config.yaml
attn_scale: 0.175
parallel_block: false
init_std_qkv: 0.0267
init_std_o: 0.0089
init_std_up: 0.0267
final_lr_fraction: 0.1
batch_tokens: [65536, 131072, 262144]
doc_mask: true
steps: 5183
dataset: "wikipedia_en"
Each number is 128 + 32 x the weight over the matrix's rms, rounded and kept within 0 to 255. Layers, rows and columns count from 0. Numbers have three digits each.

# down: layer 5 MLP down (transposed), 1536x384, rms 0.0574, rows 420-503, columns 32-63
# up: layer 5 MLP up, 1536x384, rms 0.0649, rows 421-504, columns 32-63
down420:198132154140178143152112129158102119140169126135142182068130145141148119138142173144084144094140
up421:104172079106096133104105136140166052134163081153111114228088158099140120115136081076111127173070
down421:125084072163096044147124086189154162163115185107103112120170076130099114114142117118153163114132
up422:139109080116100106226184190122100150185181179189115077101121109182153148153095099133147120186100
down422:132185127109131100161100157088163144099072169098110105083141089082142183137113150090168149114153
up423:079109156142140083120125139135150146170114125189174204143125145094156173185156120167147104142124
down423:126171109072140107122135140144082159129102126063145162142128129131132121082123123100080143075086
up424:153196132098148082130118121136150082101105136115102081144124104044127127123164140121129105136132
down424:131072097130102131150125111106114157178176113129112184127104126185130112146112136154125135102102
up425:131081157123093164110152132095159108144092190130127167103110123057122118160171105084162182182095
down425:108187164088114163154108143090144130142128203163142156102143121148114165115135128073135128142138
up426:108135159099136152156154147127176044116106195118112136169113145125164144089089167167120186137156
down426:104088115108115179150145202112111115088067121091095119101176133127140124157093164063126161180101
up427:157083108165141100146121175140150124154130116163181110135094177120155129108082067100160190152117
down427:158086129108070120101096104157153140165120136132089092171151118139109148160119121095152120132079
up428:112104113097160116162142120115149087075159083114147151134118058177103113075175121152126122146185
down428:137126146142162104160166145042084124120185176142150084160087117169127136141106150119139102109087
up429:169158135122154137150135118087131085139100204211130188163147154148091183112156136113136136101082
down429:192108051121103137135135152120154157143155120124096126151125136130129140104142129146141111111160
up430:117085137145111164165077148096161121139135127157116143113131145171118187143151111120182148105148
down430:081142128131133141143161091125139158106175171142171125087116143171093124079155148166108115100091
up431:131138088186081082164134092068114088069198116123116132169043104111154123106143123117121132150151
down431:123092040122112136188191147079090136119201178173164124118103170143160177126082205188142181081164
up432:102137076121122115114132115185147191142086123156137177127089136141103119160168121124146093132081
down432:162126174130085136118139142177157112143184155109136134112167111142157157144103163090104115163116
up433:163074132127145111200139115135119131139171131163136153132091118107100127134131114121127096083102
down433:109079124091167106118079099123106159113141101137142082154152149123132107149116111140139113127097
up434:108143122162125130137039078125132199104104113155110083141128123098213167121106157072134112186121
down434:138133107135158136115128120152060132082100101162130081103090136137190172169165099095142157052147
up435:208123140142132076235161169094134149135126094095106139131105168154068145157110096103164175138069
down435:108088115121144152166120151145148129140078057159193156145104149140057159140082137108060137101114
up436:138113117082108131110145123150162101105086155096100116086158146116106148160096126112121080150125
down436:129157111115141146101131117143170125177106100126125062128127125135126140165152129128093108112120
up437:138081086107168101162125114144164126134170125112138134141131116124122107110138097129129134138096
down437:134090118110151123105102111064171121148138098086148158093162134071083153113085178118128122119085
up438:163100095066084157155128096104147141101181145147151097124120065073166162065102156137164195166175
down438:137176138134146080099122135151137178138113120102124110075094156145073145119177114075157126173202
up439:115113083152141076105151108118173131098096152124070091129150124133049117167141142146145148148107
down439:149130150150089129075176127092091145088117139110115125143093147055076205121086146145083125113107
up440:073153094144124125117167102142156056114090157119156135200114056124109119134152086123141100158086
down440:096153096059149078129168158144114052055122156139114092186080130069099130073123123125105133159098
up441:149173060101174128157169154150104127205124136113108143127083148168089124123158122117131099150144
down441:160167122147143086094127077119152119159087173152132103124131131102166212119156174087124096119144
up442:150114084160164127202138140120087171070129146140075155152184143072061182103134128167182145152202
down442:112170154147168067138143141170088152073214191135044125172086130101117168111125122153093094152145
up443:109135099088146147154120139151147169137129132135143181134164151180162129161123118144108177180123
down443:092123135122137093111111086074149085138115139153085061121128132196121138099098096102160082095097
up444:097128081129129120211156144198079104094092143173110152153076120081025150070110182139130109220108
down444:098169149152135108102179132155132121034168111177163176086114177090153204154167139175211124110176
up445:138130137144091111119121126125141133170158166101096151106060151198182096063148174114057148193071
down445:120161119162200112114062172106136114114157087140083137096138126108137130086132190089167095125109
up446:202104093135079085118087140141139155148104143127166147116105110105111146155167167138190145144085
down446:118090158179124112109138120160079112104209149170124059135115154148111138139143098094099149154147
up447:109153143151051067105155141146175128088164110135094144127079132110084115115133157114150203163142
down447:155169097113115168157157159101097132180120143076134138109144122138116178130149115099143109113110
up448:114150140062128131155141078141104161101143121168116130220130164116153138093137110141165159132093
down448:108170142095178129105045120174102147122110117110230147142069204105073125090129113091174125039195
up449:146151136090163073123129129131117077152170124152154140181115100158120134120144061161116146170090
down449:102205145117104148158126114144091075123158116116130229117093151176116157116107130160102160093134
up450:140114123177101121157112141162188161122173077147132083132090125100093077100129073074142181151121
down450:125131096114164149160184138109079081155098154123135126106159112154165123137160196090150151088104
up451:144109110075114178107138121159198141156106139106073122131137145090114185141122135093123123142104
down451:153137153115212120140131152052086150072152096095094089108168119136187095068137160194087128190168
up452:142087080070132114121107095150191133171222171124083066178118065169119130161122112168195136142158
down452:103102067134114145089177095147087112141051145109113178128109085134158079122109123136158069111127
up453:127144121088102135151104163158074121154098088116114102157136121114078169162161130118133123138183
down453:135114065071140099124120142190094067193106085140147118098153091139126172105116076143106133115157
up454:126135090110113077196129179114113101143211099128194129176056161085110196133138090152135176148140
down454:082127159126090083128109128129086089127132121122139136142134071103087110179125190087105099178068
up455:156127164153119128142133170177154148170181152223169121108159137089178164121088140130132135164090
down455:110091081143203103112149054147158080142168160093162087166070029082092126095122177106101123122132
up456:137146144047111101212114128114123047066108182152107172138167158075087159131200141107120167170117
down456:094149223090132030137095130136131112115161141069119124137098127147119106111111095219112100085116
up457:125171117125147133143148115122120117135094138075099215133140132134108116121162131127118097116149
down457:078159128117149080179093052106110119144163090140064099170093121115131122087127100047064098099155
up458:129143140100171145097139157098115083156125157082170144121137072156147164146149132152100131114083
down458:163104108166119109066117106121131100096117090145157113101088176113107122168117133087194138143183
up459:073085080077122084160090119116171121118100113115094141123200120113159220060145115117122108107100
down459:132114150167147107160122114093139087095115135132159142119212205181143110166072096147123134118145
up460:177118116089103091125122165082159118069150168128071177139169101113120122096127174110137100095139
down460:137124133106154121162155086183135155125171152141136037145130172139092171127133113129121089124133
up461:122092109085136085134127121100123060049103157140135122166139065120132129093118128118146128119165
down461:129128176064130150129128124109091151185144124210108091156125159124098129112136058143132132102182
up462:094090051107102096151176121078125096125223141158155160101156050138100125149128115101153132143136
down462:195039133125152098140120129129124080098081119182124133107124157106115119138150144108094096145082
up463:131082129084110146137088149077095146113161155129042162101106154069145143158100123132118102185100
down463:148098095159108243127144061092176090104153137124118164154146159169161117132123152199107122110136
up464:184166131089171123128112133081130098100106185167102147133094109087089123094171161093132162134123
down464:112133105114136142115136153156146097108095161066171119133146117113128160129125100163097110138076
up465:147143088075089128106117131104079118108115137139113157156082007120117144133116135083151105114109
down465:116142124103048110166141131195152117105135142127206141144158100148129098131089164095169094112138
up466:095077101133131118135130149122107178125143116090102118135129143141172096158066164102169113157102
down466:143150121115150140123072112104146111182120161112116140110099142097128119083117085110177119168145
up467:164103082141095054120184188043153137089126229202126170163114095095076111165081093064146066161110
down467:108124194148102155159111170047162102141109078225037093104117147134176099096073078135096094152140
up468:116065186124114124077116137103125086162208123172167103128140128077147130132137096151133118153195
down468:161133177095093185188078145143122183166170140184086174065099115093147155084124094118169104155158
up469:143107127096172076105136132101135106089135143197099157119091097143170138077127088169147150166119
down469:110131122113116203154146113084113188139093120127097177133101153183103087133138111142089105141119
up470:130087109168117136107144125098146166088158133134109167171149073101126154170131138134083135136099
down470:156139114120129196108157150130122122137069179101114132116102175161087152115162171085129119116152
up471:154160074123093138118109118152162167113100159103103127119170104069048130111119159163122171154106
down471:165109131120169125133164092134126115163090143102177078129139073129087164174124147139179103114146
up472:119160108158093096135150224168105129141101089152121132151126067135154106072176072136088172108103
down472:058140149134159071098112118066125150158127118094103130107154124110120114104139101112096158157166
up473:128139073102129138174128143152171085127156207154113202117165117217114160147140119162104221162036
down473:076095101119096153031143135152183172106182096117145084186175114128168143097073131175098139168069
up474:102100106083147085184131128091132116161102139114152124124152145149148208063143102109184128146148
down474:174122149154177157140147147107159115057146107134132113145154090126127128123109127150063139136153
up475:120062058104143136116152155112087117160201176159082208130144116186151212134132178148124107121128
down475:163176079115130125137122096132202143139164141161139104159084109147119109111145061130177104141080
up476:096134106089116129115069116104149120150135186147162118099078135145104136119083079092148091116088
down476:134149128103078139138154169127157170121159140124112101088138085087140107108086141180149170161160
up477:116120137106123115152162157115113134118121168135068113161128120137152118139155153142156138141165
down477:177107136151138146105071083184077127115108118121163133156171163102103100132094116093120162124139
up478:141093101169133114135170123117157121148110136126092101138114153147173123114113101123176117144110
down478:185203108086082166140106120111114147109165129134155177141167117138043061106166077171134157146135
up479:124177151126115123152117153155190153137148144071160137113135107122150171158124154132141138117123
down479:065106102084112090144170184137142128114118103164176156149039105119130144050061112116103123165118
up480:099090067072093106149147162093145127097158059158117165163163104129109134108149138124174162123106
down480:160087147105140141113135151066152155153103081145142171106127161115166138164109162123134138140127
up481:151113110128063107083145158120101121072208087075203152135203124116041138083148146176134134154107
down481:198137124116031070119137137151067126121101146175132146100204171085112085127136112117086123093185
up482:082116128056118110151122125102130185112085101167088152115126115076146161093143057150060129157133
down482:061151123137162133154097173094112145149145170116124123092155158110162108129090086164202094125130
up483:114084184126130076190123106078111120135084153174121141149108124148140134112144175078201133141144
down483:141133170156109056105157075133123145153167156125122125109123144151127139097113136101147104126173
up484:131117118126120116125104076082156119164144133133172128127097111079141152119148108095084123152132
down484:139130116123165140134120183147129136114140146139124131125142147171070101142109135151165130090117
up485:164150114159188103160081148163182101119112167149184135149142164152102113112142101120138173152080
down485:147178104116134139174120169100114134172066142129087175119067116097157137123092149127159125118101
up486:116079100123141078152155113145133130162090139137119144172094107135103135129071151073120147148182
down486:196150120082141097100084085122123073120134126103090094192136125139165107107135162172095068067118
up487:140143103133122140114156116125161151137119134117109131191165116145093116118136123144139107130097
down487:122187144145105197139102097125091072131112128189157093122137154097135127133143113119129169158135
up488:134124123135107103172173154136145145053151083138062220132145063146147089138160132152160183192158
down488:145018093125203141131150110126138146078153133090120122098165130106120174103133096146190139202118
up489:140139124081138125146166163122145056084144120135156166121132104194111161137116107111143161150105
down489:130077142119104103214161130154109131099191160102113109107159145140098122077134105113109124113123
up490:136119174143127117140193143099102117086191153181091193116167148133121088141149105111114106136148
down490:123107112152134132139120071175156122176080156090174118155158138108164159122126103150149149106096
up491:081124073126126121214141101119151111086157103166162148192136105078088135145142094123115144111127
down491:160128121105130102072111135095094115147145103122085158152150061109104098096062118130114137119090
up492:161118097141138127110102124161128142081089107108089112105108077146104085190116103136182117090092
down492:141153099090146152128086094122116186123130057094172098118159116159195128138121157181111115144125
up493:141121139143104150083138092128166135147133190166191120124215099081131182118133124144120214173152
down493:153165128145097138090201138186130097166173170194165172131117151129076119123126174150094038131127
up494:151112126120097107140138172148117106079158158144178130083144115098123134128139131122115149148152
down494:130167130121138138124135150142102104146132112111129157188103138172112095123099127127101097140114
up495:083116168130175146109111122053138125132137106126126105198109087127153149050174117139160125140132
down495:120138149133108137101142111121063122160121108156123159139115178100118172142091110102114150105135
up496:136154073145152095090110162091143116190143138181081141126115112084147200090104065064115107164183
down496:160136009140072095148094085149099167095090099113110068125176093122160130133149176104152107107120
up497:175120094121169073124164101133121132128155164163108184125174100178145167061124100133120094169119
down497:130198147102100090122088120089103173140056163148090150054122190131102126111097114154072111083097
up498:140148106171137143147157124109121145078164130112154079197113102097109105142189167120121142135105
down498:112100137098110109142142146134156118151091118131117159109086154164159161105081115154105116109157
up499:165147144134134094142147142119052105059137120174109119138127119114114121127149144130120156152134
down499:114143085119099133143150125069156110133120099149159171143107145104150154095158088118119136160062
up500:079086150068138115135109148104227129106161116151110160147081109069087178152143176096085142203178
down500:124177146165145149120195151066155156125145158101098126076125120089103124104125124144110168143124
up501:133128092084171112112098101135126136116088144100164115177154148132164105119098163133139112136137
down501:137127130099097160142119114160170128134116129076135130111153123182104135153141133075124150101193
up502:065141137104129107146170148131131081079132133125117149149118155123112164148096131060167155117158
down502:135148132132123169133150162140087160160143147146137158127159161105094166128192100186139148090137
up503:136134105072083105192105132154140136145141110141083173096205124132126133125144103175136125145167
down503:116160134172164152115118178144111120141109112106151139129137105163153086114106095085118146170173
up504:148091092104063057187121115103076180130173098162151138116041128150092112127145166057136140157093